From a checkpoint of a small transformer trained on Wikipedia.
Size: width 192, vocabulary 1070, 6.1M parameters.
Each number is 500 + 25 x the weight over the matrix's rms, rounded and kept within 0 to 999. Layers, rows and columns count from 0. Numbers have three digits each.

# k: layer 10 attention key, 192x192, rms 0.0581, rows 138-191, columns 64-127
# q: layer 10 attention query, 192x192, rms 0.0629, rows 139-191, columns 64-127
# v: layer 10 attention value, 192x192, rms 0.06, rows 128-174, columns 64-127
# o: layer 10 attention output (transposed), 192x192, rms 0.0647, rows 128-173, columns 64-127
k138:522504479520564505506515499455472513479493485461514490480516497520507484498494538485492498481466592466545526521522534516519478464504479488477504479513492493514469520496504491492519466448491466
q139:535502486495497498536528502518498502506536490519492492536491515479503475508475513486526498526493483508497495531506478532476517496504492537527452485539515454480509504473524471466533521507464490
k139:542523510510453506532515506517517483462513504507516503469469510498497497482486504485517493498491487481462502513517489512498491494488488543484499514517491521497497488481514514497506491510446481
q140:457455502460537501520494468489523484537526504463545500539526512496496480473516492468488477498481520467476474495482494501516487466487483525508479529493487493513525511466496498492531532478494500
k140:505442476496569524461512496520502498474462486491518496508504476512491506537517510474508491470520599549533484496498501528494492510507493484499500518490492492496531494485502529504504503474510489
q141:514474451501509469483496504510471503489473510511478501501504525515529487506558486511496493538509488494519479523501524486476495533503530515507511446522437471498488491488467485502519480532469502
k141:496483505471440517522460518520530518539516492493512507498515542510512530484514507492499559508504460504517503495505503497497490496464509498494485502495472508506521504482493527492474538501514527
q142:493504506530509465506490512523516469534485495516472499513528519461472491511467491531479528502479491484475528495489441466504530526501506488498458497476562449456516493483549517525476495543496523
k142:507502490497419497514484501509499503495490478512499492499476528519492483496482517478499515505488328461493516495488474519520500491505492511472495524493503516516500521522517496481471487528486534
q143:513491485516486521484489483528536497503500498497497524448453497561505564513506537522490487486492511524468473504498486466509542494518488520509522489495544502501478487504466511486526522466514512
k143:542486499516497480516492509499501522462498484462484515502510460526549540505535503507486462468491461525537535525480512491488528513566489508516531454497535514459476484502477511506548506487516465
q144:483499490472514508487458505511469508543496499473486460533516502501536528518473457494516529518492492497514522490492491452493502473500517523509476516514500474469488542443469541497488525506528560
k144:512503459481445487511480565498507506486513487497505487514488530512479541469485550482469526505510354516453519496507511488484507486505531518485466498498539524511486508525497511474464484500533495
q145:486487493531500512508514496508523450520486503517477485493505493486496527497491523496489536514512498492477498491543492462468544528498502510470498513467536499475481490452483523469502508482533504
k145:474527502513463484491533506456459526473476484484495519525527496541489493509526534476502512518519423511518516536494543509479543535523512527511490470456519526501520507529485517495507472483471495
q146:541498470495526532478462482500523437476503527509447498532492497503503512461467507521513514477498483481493499492500488456540473507511509467507518496420509497517526476519477484508493542550477506
k146:475492515494430506504512529531472515493540507523495485496502528497520511473466527507488518512478382518473499495494493463537503470493509501511499562503480522507506520511516494495464465501522510
q147:500487490496486529517463500477486467520475496484474494557536498478504501477513518505492477476474512479511476512484483493489475471532474538517527539463484512495522527531489519533475494522540550
k147:531529494495443541483502513500509518532502518541492483531477531517509484510505509499499513522535412486501487537445497481499478525505502517526518543467489484492540493477505510503486491529512549
q148:491501538475516480492551506504541520491518515492451521507488474528484486491511519505482456479553501516481475498510517505497473515520499523553485500510481510491486482459487532552532502496503527
k148:485472471517542502490475519491534535506511501495481509538495522514495519492529504520503493473497556505445492501496478487491511482499468487488484497499532488487522500480483513501480478489486536
q149:502476474481493486505490509545478527508516546483473502531507557491513485524488502472487470479545496502509462520527520477481494508487539483539511451471490479490499495471519487481496467510497501
k149:511500479514524509479498498470472566523519472491507540499514512494563482509459514478499506481503550497460538485520513516502486440481519501521489460515492499510513487493509502499532449489488471
q150:499490472527500532507534496473512520543497507454485530501478455511473551533496536465472478535495492498483440532505458498503502475491508508456537492452536490462502523475500523469471461506535482
k150:484506505485405526518476512477476483513485523488490493514488477492519487506481496502483528517518346483502511525503507522487541538539492512529492511509492516492513487510526491499505491536540521
q151:499488452523524490495518531520511501492516538501508475517521544503547514508467491521507503534495496518496492492518546485518473452493498508515481485451526446480513484482495481506508522492449472
k151:502471515483486475513498495512513489498520445513511516486440509488513544490491518504499487530487461520471528508520499508529488491532496517510507475504497505473518507496517498480483509489518508
q152:553513470492534515476527525479512523522527521516491509519483528532506486458519510510493521516525506495516504474537509486543533472524524446485456446460506485494491473518501474452489486514542484
k152:544485503482591499490494500458467501509477512486519528497485533511558492518521494486520449509476628488557521512520496449535502458486507523496475511492476533497509491474488464479516501541491493
q153:511497488527520497504508515485444523486475489471463506516516519545513518503495514508507481495497514533491539499498509523508503492514517523502491491486520460481469499535512478518497538561480501
k153:486509513488457496513509512524494500509497506503508480516477507481497508486486502513503493511522394478475528505503499503506495533505478501510496528491471501508504525496547488492492511537506515
q154:485507505503482518479481455520515529496505493496497515486502465524483517497491544505480523484499487475508494513532492492496484508496516475498511535467497530493504496480457520499509520459523536
k154:508497490505535489465509495487505501510508491504492533522526496514537502530541485495504499482486593540537475493495515478506516471511523506513499475496510495468522483507444490512502489456516503
q155:520475490509509511499465533501494503507480524520485497487505512499517507482496513499501506494556494467495464516471503519508459519485503485498489457503479473475503515479473512516492484526448494
k155:487525528469492493509482478515511528510513450505471496514497524471496511495461539513489559521530489475475490485522456500519485486450475486486507536488501537519497521485534513465532509493521522
q156:493493500478517491546522519487481503529473519498520520487509506485483505538468520519481542517487491535481509521505490505475464508493457534483517484533496487474492490504486526497461473501501491
k156:503483512477444497498481512499524511554507511502507467533504510490462485522445501509467500539496418460489524507506528498518458540505515515517504499466536524476543474516525489495501522479509457
q157:451511517459506490493507467527470480531492485463500488502486480512520493510528480497508500473535513518522492499496530525509513539514468513494515488491484496520517509502533523499469527500505507
k157:440486501501529487506493490492505503506466521490488483515520480525487498530505501490496493452488643503495501474523503505499498526502489516512494516505481488507497512475472495512463515501483513
q158:465466514510511480478474479504452501503495505484510482482483528488505517529539522529456487505535504491521477546487518493473435545511500523512540503493493473509513510490536502532479475517478476
k158:479484519547474478461517470506523486518509470497514498460479548515492444467505487505492506525472482456496471504505501516532447504478507491486509463494514522483530509485532500503538540509507500
q159:520494473534520532521466529472452499518516503516506490473504521515520470489510481527519511500505486501483479513538509494494478542501523498534531493447507507474487493519520484501488522534451491
k159:477492530488450501515482503498492499521510494501519497493479519486523499482478503512481520517512410495509510508487515500517496484462489514513512511486472511525504506521532482493477501523524509
v128:518509488513495488552521502476495540523546487505491512448492507513518536458475480486490536497484490529476506509495519530514495520499526473527489484504490518461508498470511534518498509505483464
o128:485478457482548493520512477469504520484459517489482503519491539518472474467530511486480474515500582496522516517510492505542485514546492515492483482537489502509456506491474482492482469466489506
v129:520505476459503499518502501460514536498522518527503508510532523555518501512465464464500475481487487468479528495501509434537492485470488460467486503516499516534528506561494477511457529497516539
o129:540527488491535492502501503500511512497492473477476532501518479484487464537517532505497478500524547503515485522509503533535496463498508466509502499517514480481488503524521509500492505433517500
v130:486507496514495517441493552505533496494513501513467489514511496482495502511526472540470511499488501510509525520484486475489497499516481516537510519516505463470512501481513473497490514494512487
o130:503499495502505516528488530538521481471508491502497475506493447479485519473496503545503529485470552524475494465536486518486493517475488491444531491514514508531493520539510492533495504475476505
v131:586471471480516496533524482458491468524502468493507502502500500491483524502505522500490483516502499494476515492461511511456480540485494525496518531524488448494526534517523467499515495492506464
o131:491501516524459504522452511490520520487500515492467523533459502510471538505513487475495502491484404509494502476499451449541479474536499482456514505487543526489466489471514510550454493493506509
v132:447490504505499500507488513505516547499511538516536521542522488527534466543499438516483520494510498477519480520473508470532506486488498460526493547521487502500552520525492496515524489497519504
o132:558491494479523491489499508475514470490512476526475494502510545462495478491468512527490512526493551535468507506500474530496504491453499504532492502494493477497476486474531493515530528362487489
v133:475529535552491491519467501486492460526497490539468500500469520498461494533524537516495536545490506479474478525499481498460500493519474520479497527520504496516497500540468491483522502499507495
o133:455502499463502533512441498519479514516467511469489489493519512511561456495530480529482455497508540510469458491518476541540514541506462527507482490465516506517492450479535470544507541523513522
v134:524467536499495424512505504470523490502484504490486494458486504474516488509492498467490516520488499475482487472516513488485501467544492537458498529502489521494460497486491497507508539502506482
o134:468506478471529515498463502472515471498443514469495512505495445465510477508549508496491492493505523496510492549509519535487485550491446516524493504525475502530512490523498508522501478503490516
v135:526467504502493495452532483526506499516525496531556518466462498538506529514513561465474521534535495496500505521456494468460493516494469467566505509505505478469508508497506516507492525496526479
o135:504511490499496479547454515461514491485509514462470505525478502509516525476491482529507486536498544480497495482506507447535419479472544561485473480514507472492466506475526514509467516495516523
v136:486526500493506518513484498465545523562531500462516491503519519485506498517471496486500507505493493495480465464555507570577498493508506479499504513540504527450488465484502504471509488498477462
o136:507483508509502472504513497547496523487501477526454507496488500525507507498474505520498507493481480480505519519517502507503503513491509490480477463464514467542495522512537492457526528501459501
v137:491465491525493477523506580509471500474535491514487512512533521463476550515512494540519539502510491492481526524506521508468476503538486474522520465505501493472482542478523475521496455496507491
o137:494480516501499512461501460529495497467449514489514526528540488517474484468527513483489490481438512501527491489500475498496476484483495477471469530553470486519536497465467519557498526453487534
v138:476503508518482483528483486504488523479520482488508537437502498478474477496513482456498449474486499497524460536551540464506526503495536544458515475490520470571484472522488523504463503503516474
o138:465482488499514511491535475483476501497477521470495507510500463475502466569484517520490494543521580475507516500494495498472508475523528489494523488499486520478498488539516492488516539488486501
v139:501526442504491516497530467495485496469491543464488496488496488504463458522509521493516503500524494472527517498543503547529501477528432487497496492485472503484511511490492515492556496510495529
o139:482517504490528484512525479515492506475487504505492539499478512507469485459535492465515500457501574501496510495505505495496497512515526494505465497518499514531462481492536497512486485515519508
v140:523459543458486554512535468506496525523484485567522491511492495541525486504512488479448478441500488494498481508526507469497496498493491503479522487511521491554465506539498490507470482491523515
o140:494522478519559492500491507475500503473478493466482503486476477505505493550517494493493475507514626502519512498506476512487507519495498475495495449503488485499491515527493530483488507495529506
v141:506533515499500518498493518511460507507524508495499495484469506489502525476495512506506549531503497502421475535495494482462492508535479492527489481504480530468515521511500500520515456503462512
o141:484478478487488545478484479506516490529463499478510481497524515511519483506528478513493440495497539490522495512478478508534469484471500512494478503575486483493490471445493505511490521534514520
v142:480461530556499473533486506530514447480466477497495507484531493497514488478492532513528519527509485466495525502455510473494507469479491513530495480498512498480571534529500504512460529507488438
o142:509507504485536524493479481498493553508525493517491521501528519510482519549529523521486471523507559510484475503500494509504473458487500518509504539490513497506520494466484473513514503456460502
v143:482490511434482520493533571493519482497533497480507525495504494504479512490509499531502517454517509529515529496528517506500505520523517448481513507445492529474531486493482511497496528503493525
o143:503507456490557457460531511500471539485551518566480513528551530533519463404457525530521479532501470475511533520502514490508500480484499499488478449503491459511511495503488489490522521543478517
v144:511504502520496525516558474508505514532445485482492546492475480463444490466472539506484432462558508487520525536483475490469510500537496568460503493475515445507515480513500507506542505505481541
o144:484489500461474523515473476483476454520491522502568498490487533504492508493492521497491571551466447492485491482512455479516483466495529508496470525498473553492521498529470479520455488510549496
v145:473486552538503491478515539554490449523517496466513489513490530469497497492511519526514532538492491526496464489460499500474494481528517512518509477502497488492488531496509478501504489500484465
o145:490472477480527545510490461515489505492484469494525498485542465488552526524501466493462480506507556473523507493466472479502478492472508547466483538521496534542496472405509488519525501523479513
v146:539486490508510482519490548434493494498530514514485517514536482520477526466485513452488516516522494505448485482440502478512520498514476484479495501517498489498469506492485527506516517499507523
o146:502484481495521450517501498544516497508497525489457520503527514511486494478487527517554491514510557508526479501539515509502490482546526545559486510510517532513485479450478490545446488532500524
v147:503482515502501543461504534489503498503456480507508487504523475515497487518515475526494474485492492499517507539490466487458499498487462494512505509490511472479525510500486496500496500500515531
o147:506510500518502551504478521511516501538515498548508493550482506455515530461459497518480535502533490505500510460455513502504488569522508495469510518510508495510488524528511518509481485497508486
v148:521455543498493481523514522439494511478505491511489502505490471477454534472481500538477494483510506495489497482490499468531514471484459503468499473495491464487504498528513509534480505503501478
o148:499512505517462509447519502525485502483526490489511518493501520518500509483541509527512512517498480496567491512504479491478493526545505487510479468510493483530495516488455484535498510500525526
v149:495475490528504497534517489449466494488513456524491539504519500503521503488533468552525479504481489507502537502510533473476476521487538478556503470472469487473498524495513490535495469501468486
o149:503508495488507516480489464517500526486499503520521496526487521515476488518509534480482465470498515497528509497494493486530493473509515497474502523520517504516532496453465512479480497474487501
v150:506463503519490525523500499508490504520537502539513481455535513507557502506503477482502523526494502461435490531500514457482486538464466501548506499497488502501481523477517474520489514504487481
o150:500530492501455496504479500479503504504507524490484496490506487518488493516481514512495424514477457534487511500500520513469452516493518520509501509527493511481516503470492519508512491448467542
v151:474533488475506561467521451542462538508501495526489474509479521476541541519528487486521490527526497522498527488480475498476469526527509509476490537525500567525470492472510481510512549493477593
o151:526515464503480475497474508532530500511511466460500483463529455509512466481503473489494500491486515486495504479468467502533472503498462520529493521495516556515523539507506554437520460507512511
v152:519552484515512470541474508502504462483479493489490501463500486471482466518483560524511510515456484505474502486500499530522524507477488531491475478463482476495487489500476500505504515505491491
o152:496496539474548532477493488488494492533496500490494546504523527526529496490531478495508491495518540460481453521484496500554482479532514516520521514492486528510526434518511468516482483499468467
v153:523489473487494559502540421515485509478494496500494512525496484515507511529491534495479469479503509504512516485501525514506516517532491533484489501500523493502503483480490504499534505495506465
o153:497543483486523481524506525480501501505479518505480494504465506505477476499510518455489519501490502458485530494499493500516502457526513455508496481486488483511484497531512490517453508564524521
v154:478507486511505494483492495476499527522475493514533477529487520481485494512512502501481486526483502478463512503504490536519491555501524511493484519516508510522509521475500490477471494488505515
o154:477505459470488502534497527494507513503484496507473485469506515483527473506494465476514538503503448505479497473501498508493523519518497476478508499461479481484491495529526506514494520475481468
v155:542487504525487543515555506477516558488487460473504508521474515537516546489515543504477458453449509517480464505486486513462484517513458468495499519495487505553504487520511540496516498500501516
o155:488496468482502503467458499504538499511468486494515471502457477486504495465495481523473473492471453533504523480469519475541517519525510520489527485496465455481486510513471522519511515488539503
v156:485469441492504495551491496484497516527514521499496517490513511490548479537492461455498504504462497465514542530489545514490486544513531498463505503494507483528460494497510483526478510488536521
o156:470513503472542487530487503488513490500498503490469512474536485497504450500484514475510498494510562487503485509522499498495519482514501509501505511521496501486527493508524508516462465414499478
v157:512493436542504538473519569536488493522471494485484495516485501472498475513494519506522514543540496514461506525444476503490499515529453512498497537490512518508568499534491498491497530497486493
o157:520516523450510519500503477532487520529555514510494500464538537489527488445479473521506466464512538483536504471428501533515460486495504537532536529522492549494488484460506471505524456494499520
v158:488501517450502562479480471511501505488440507478497451514499503499488465489513485457497529466522505463510491485503491548535492475509498487474501520508487524525499474516485483490521463504513528
o158:486505492539528504471510483513496500497517480503490528491493502490503504482510484487503482480526560482473498489504488485493533524476451476517485500492503480504500525512489510452483503582504491
v159:523485485503486531557528454494502521506498517475525493498477505530498517486464537476483501486480493470502527500507499499521500523462514510504488521526498516532504490525506471517508530501473506
o159:520516478489517487530487493478495523503466471455507517493482509502487509499529491493519447499490513506492522488517493461523465487517516474453508491478543499502468549503542533480508527447496497
q160:512514501492484503513496485485538487504514504493499476490494476479506494547482495506490477543486485483483459524479490514506519509494520501491481535554494485520480528428479510519515508491482480
k160:495519483477476513489502484517496486468498514464511495502463510486482489548484489540498500478486460479468493554516483487450517462485481540514462527554535490504506474478473528516510488553473501
q161:535446490494503540476453498501496497506528473521453532478508520523499523486527496480534529445497513521516452529467464462502468548511522465508514478510560519522525490562488500504497504505516476
k161:525507540537505550472474491511480495541549493562460506516536526555512499520479525529503533459477561531508448505541470496522465512565525480502530499471512520515526548526497467507514482412470491
q162:524514472484460493534531471504435514524444481447499481473512513497572503565491494502499457529509510496529488532501505491501480477493529534526505489518517502492488474476532518415475482518508467
k162:510522470530469483516532484500433554513462487494486521496548486534550514550526486469522421561521453471466501568473537487518536492515552528506486470461469522471475508423551484499529511508502487
q163:492499507522498504481501472501472515464487471492463492498537491534566533537501493516510508463509491511529499500468509514521475526533518486518524498439489510506539523475547494534550485474470457
k163:492492474500455508481507494494519505522557482454476510472507491468548511523500506516460493474497450507512481490456528516513455520495540524497525518496485492455547543519522507504505486452499500
q164:518505547497463490539487529519537476498511470477469488516486479496496500492450506521490508524522517577521481503493516539492516515468471486528489478485448495461545588500522523522499520482509537
k164:533534497462446500541431508538525519505502522507503500527467478450529493510429525492499478531522479556478460523485480500495488559469536528518472493490493485442541574479524510489503510551512542
q165:519514491536499495524576508492493556506490488495470532465521462500561493534458479531523517529463499491491481527511507467470512546526538518511497499513450484432484487481517449495499474502470489
k165:483538477510438465529521490544522553497472473508506497509508499533560497509464494508509455556493430503511499540474543499494511503523538534500495470478518466479504488528500471483502507564479507
q166:510498524522507475471461501497544452544491514532518530501543526468485479512521498473518492502501486494504506520525496516497475492479478489463507477488481519484531499507476477489450497480486513
k166:513481496518516488455471512534502531507471450542516509477510524521482540506499509463487502495476518528489478482471521478518476493530524466494498525510490492494464498542476458502517495466490526
q167:499505522474487481463470525481502485526502515513490477477523518492493496456539517534506506468519504508501529495529489486481515498497526507526490511515523528530510481512533441501482470519482503
k167:499473500521496513514470462488526499512495513536510486510492489491479481521493472519488522537471460483521489490484494515519475538508487503550494543502512541533497515490498513504523507513502493
q168:503497468481487493492492504504481505515508492500503523474503440539485485537500518505485545507506484492496444532509466504497530506532477524483484458526518561491503500466484458507500524470480486
k168:497499485509513497526474533456472527526508501476501550518503503536549498577484489488511522528518495522480501506507512470485517513593498514507538505508507495503535498528465553512463457461487496
q169:479482494479515495470512522502499511500506504541473487527458539517462511448507493521508476513511476494512537526515522500500439478472483450486516497475472451515466509463538536494530535517498513
k169:459441463493572524463523516434513526476523486541494530521529487526491534435512498520481505494443514511508509453532503477530476447481503433445487490493472472545463529531499511503517532442492505
q170:470458523518493482454498520513486493476497467483507499493498512506455511571531508503476522505513487523490473523501529523506443537512480498495517526502473529473526476511516504506542515489450470
k170:466463515506501489485499472495528462540508503453496471492476485458529517585467513504471500495498459486495477492499496513482474543447533538539483547514511521489523507462488494515499504543509495
q171:467486478489518488522502513503519491500445511480500501463523481492535436519527490496531510470545485512518539532453497491474488576529519465521484465549436485503523482553473512504480487505510505
k171:480493471487513479511459515525543510488408532508527463513518499493531456548529483497545510480456540451564500456511491487538467533513539468498499479515472502490511454488462506524476485506460508
q172:502496524505487544490532506469483505485550504495500520490531519495483450522489496474486489516527493549496471501518500545492481512494524498512471507489514563474524476485573470477465482537475498
k172:480447546495436521466550498500509505512544486486498481518517493508484506539512504468498485496513515476514483457513519523479536491478487528492468482496504513508571466487541481483532501471485438
q173:473515520470539460477504494505462530487528506478511501525529527548473523508489524487542485531550511536498540461475528479524462434523508505547502481498495540523521516493477495483513511496472517
k173:484525473505538460524527488524501553495491475498493510483493506573534510535495483509507447509473583497490509502497539470536510485508553509527511504500495518492477474449484472473541524523532531
q174:496509491513457468473516496496489476528494481459510481469539507529521579467503465509524506482474524533549512507495541502531480482550554544513492463500510517502467453530472456506486502481511519
k174:513507472495493504457510478493489493511474473504449502473548533538518531546465489538516531523489560517558499512499506518588490476522533505483539480500503491509502499505462498497489469497497508
q175:483473504509514477523491511508483526444501512482480512519503494520479477498515509483517423520477506497491480510525495476538548463471467532497504551489498516514472510476503508538555524503522518
k175:484485504523546512563520505500469481475483507459496542482514502497522516497518528517510425475512558496473478486515483463479536484472490546513517503481544470497471490497495495476476529543544512
q176:516516506518506545515521495484424481510545506497509470510529497528468529468497496523513512464517510498537504519529545477499473500469457558502568487432469498524473551470523516501523493506487468
k176:503515494515515498477495511505487462499530495531505444494512518483550552477520491492498434511548481534456537500496531488494504504461463521487491513473538446464451554523521535474495517556515506
q177:541534476513519530510496459517476546471455491551508505493522530479518485498483523557499511524505471496477566489510497467519491539515482467502523479443502440535455534486546490455497506484493511
k177:543506505552485483476487500530461525521490466521512533528549505524461504488487531490484506500537432524483488470510501497477501475512511459474541480466476468530474509544531518490526508444521497
q178:456495475450492500538497477511545480498502502499508479555506452499508488525498490502494521529520493466485491523510513490528497523513495519496495468548501534495540521478458489474514474470490505
k178:501474480530536468509486524495471540501510505497516509497544505529578483493504500471504474509514551513485507514480518490504457500481495506478479495509478498472503544517520490507521495451485499
q179:512477483495495555513493475508496527496521512534491541484481496500461493466542496478489471533516496497473461505549491497475469498473527431458481472496456500485502537462479492495542508520468509
k179:525511551539488516500490521504482513523518498488479527539530536472487514474502536516455486521493547471502487491539472507514500482442487483479490466488528517467505527477506504498503499433508515
q180:514462491515484487526538535535496494459488514510496506519489506505506508471450488500551510485464505502499521465495498493513542527470472491498488529506499482520471464506489463496487544497527485
k180:540465478522541471529517509541529503488534489499482524500540492495515490473495516503512495501490516476514482496494495520536534529495466486472452477556479479529494554474504484482529490439515500
q181:507467447464504500500450517490475516495512502474508498489461518470539515465526521515525491491517505503513525492479508498513462504499471502504522515491485474507518539493534540511457491507539492
k181:505501508450492496508468484501528499518528506481518513555506506514519457469498455514487505480518502485501535502500485477532456492463522477485484501495510486515532506492518525498496537481506502
q182:474467564481496534512504517519505487510508547467510460496427469518474470521469480414520489504475497538495467508500511476440507500460464500533507509570486536483468462505494515435515504499505523
k182:480486492496550476543524474465489512496463500471527490477493436502501466542480541473509446551497582492452498521472465515452523508466507537529488474533479520519453494432466491490550495474490495
q183:504458437493513491500459490482481506494482497499491468524509581499529512518566504495462493480515470451485477522489478500491489483538516498499442513509543493527526518513515492487537492534476512
k183:467516494520458508497494523535498490512517532524523498506451495507488505486528504523508499483516418465481515512477475474531505469505495491524480527484523549500473476484471499532494525518498505
q184:503511555475492513480549481467476457489538482545489474456493484465458520481510510541476535496517496495507520479501493502541523475476454493507560523473484530508483453487540469499488455497482516
k184:539469517492443508471554503455482444470528488549507475482541491481489482504509500539482525483492458558443505502512507535516525514446456499475474488454475538554531492543575486476552493529507484
q185:480521485507499500489506496483441443515465469514484476454529484484498510479493532523526512507461492491526543503488500485488495487550467486490568509474474505498473454514502520554470495516518531
k185:540494516494445538515488512447526473508449545536500536487540468483500520417506510533514550507495393476483498470473496446454510531508491476437543506478505483511491471508477548536482513456557507
q186:491499503479527505509518463477532520516490500566504513511542515551499493492472501532488497501486505525513524520519513492493455479479453459479472566523498504507502512583503478519504532488476499
k186:490497476488609495457485503476501502493488508562506519479461510484449485504531529521477488520507613497514495490482453486503477473489493488430483519497520516507492490539513497490530493531481470
q187:488505517497499481546489509492504498508482492487494473495491504471491450499540500488498477500499526494511476489522493541526488506487485486470476480505505517511548478495496514520491504472519505
k187:481456452496511488489490522484484525513488492486501539506502505506527516521518507471502518497523536530509510461483489489511502507526507485489527490486501497504517519534513495498496476491529481
q188:521523495483527492476492518498513518496505488525479552520526495493499477445499470539485510498477492512528464461489489499507545448489526466485499494517495512509477489515488476512473500524480510
k188:513536495497469512527476485499517508502459514497487487504473500472508509465473529504497480522465430468511516525518491474504530488479483535519505512439523497541483490507499487505517492561487538
q189:529468503494525492462462476509520503515469500556508476475502501479491509532466543526469474532502515539546484500481514517537476523461493462481503525532463448482453559496509489478503512488493535
k189:528505517529529517461499469477507512486496515523499504527510524500454519512463499511486514486503551522512456475539516501480471554492514446489487509474486503551493527483547483503549542545478542
q190:474478505485522489556509514519466496464520515517525513507531519527485498501462498523491500492525510520480525520455543502500479512473452509484480473479464489493531501515504525492488509498462505
k190:495486462489593520524487518503522472528473501524543496560552511520487500542469483469524499500548569488459546514487524508460470489463472486499472499491523479507542550466517513521485542475512482
q191:518506491508460519471472480523499458551531520503511454502512502514495444479534450475531476450480500466505490485494515520519504503508485511499505539519443531517527500501496486482523481475507489
k191:567504476481503477471494494476497466522498467521510511485512492493504444494527492474525488516460560538522500510475488491463512498503504489507562541501546533495470505519494500493535476495483501
v160:474519516520499516537509524508461491463489483549460482486496488481527477519471495490532539542548503470467474523497527549499508496491492474523562510514449507451517515511529520510493437498485504
o160:537477473469533485468496510529504523485528489516474523494489508487527493500491524493479553467506474479541520504482509553495441543551517491553502514508466515509478493569491488515530465443491525
v161:491524466505497467521522521490511521483518491519507539498533496481477459488514523472511468472445500530494465500499509506506500523491505470499470494526517508514495510520532520526479506499504503
o161:482527515522499505494511532525480479475474485532457482543488500529512487544496544488535503489523528519531467516518490498526518510527487509506470517485487486484506481504486504541482567454480485
v162:509504514524494484501535486518514474523449486472517486541521497517475529511518494511489522480489505512541512531493500506508478484501435538520510483488490492498509513506522486490519499505486472
o162:511510513523453483470494500479500527488514513473519500532504496537512481476509515538495475511495496497512485517489489505501452460511496531531516508540475490538487459490474531458511527591522480
v163:480512520477501479494464479531502555469490477505475473518489545499518524518475454454487504489476506455494507508467500501510496491476482511504499554483512463517522503530503538532533555501540523
o163:495533555517510480534535535524506457478510494532501508515518483514486504500497474503488480488452532476478510473486502513517535515469524531474432537508482472510482526471503513534487516429507493
v164:478486507486481535475498504531500536476473521494433537474519531522474463485482512444487495490521502522491531522542491490475503538479477478507479488526529505478477482512503537520462474515518500
o164:481511496535521498530539507480472506500468578532475478515518534518478470509501529482517504516470543450465490507484490475462472496504488500542525530474519466503501459539536510554453535495485476
v165:521496501492501471486501522529449499480508480527478473454506497504476463485473502493541532504491500469478534530463497562492484462485519520481450459494502507502509527512487516538529493509468478
o165:501455490473543512504489462533519486501496467497458521487537498476488497496480487519526509522514535498556488508527487504469519522471498507542497564505471493555462506446511486530470519561470530
v166:550502515456519498454505507482526521487509492522507501491527506515465474507495514550516514501492497486480538534497493498492476467495523504514516462464491527471519541498481491478465499510467522
o166:532486461504457475529542508461481533518508484486452516506475543499532518497491488498522480541507487507511507489515510479506474441500549520526511505484551523485474476483475465502467501488499482
v167:525507472496510532535523496504532558492511493488474466479525531473542463506495537530500509462497505487476470559496526496454480477469481504498510468529510509501518527517491478488501479514443465
o167:526508492462432501478532487460477530491475500497522520518539526503482482490507508487456543542505448472553468553499504502508467489514529503474486529471518493463498486488504459499510459504486486
v168:495470496494497529461503514491491498538503488473499522510498501496481464497509466490501488495508489528524529503543480530463523482526475479520472480469475556454538481496525489543480512500519489
o168:504476483532500481479504523506506474519510510491524468462507545509476483504454546514519476478465554559485515514500519520501485475535523526535505510484469516487480485520479479547489556490496515
v169:466519502503495466482489473493484474409497516469501549454495509503485444465512494485539513487537490549499464454504515496567500470488519469506468496468488554499515477524482539554462531510510541
o169:463514534489520492513481463502502471511518556526535496481465490476496547477504484530485469527535524506500461466494497513481526497525501529544539530479490512566470504519475457550494539464481493
v170:526501489551499494525493510536514473514465483527486487519499483555442513516484511454537502537516496486485525480489491454514528521483455508517521537479486527518471497492490563518485504495504459
o170:532505436531544509523459500464463497477497480473465488495482491502520482517531547493537528492477517481507508532517491484488499530528470526545521509534521508502484469512504541515489479494512497
v171:468491488499517526493502479505462467500478505528458469515540512487549503508502517534493473524517484488520513513482479435484483499482512519510531526494539500510549494471441482498518461505450455
o171:533519489513464507529520521485483557486535474493500519483517528468515493469487470514509514489496411490499443482508429494532554478519482475509504446469527494497488513499530506474532438535466483
v172:486463470506490508539527513488531548480535476480539487520472530471505494544536506518475496488483497462515481495526478467504474509505451470493497471546462501496514463517493527508508536511519509
o172:513507527465527548483484518484470492529503508501518499512475465520471526467522517535491547494478503504487497508495461520543413519480467542469474526466505494488494495491535490491487497415492500
v173:527464451520502588522524512471446531507536496524501517471508490470492450521499514513478547479468495451474489528508498480480492502474494524501542494470457516498475536520488476514506496505481501
o173:530500503448534508481553509522482530458516453475520477509494510501526486510541522506512514521492472454479509469482519511466476457492504528471458496490479462469548507484498454530487506466425507
v174:430507524544507498492517526510513463497510535522464511512538528529496491513530517529498513458484498475487479488504515499530477468457536522482515527467495514460492520475468456516532524504492499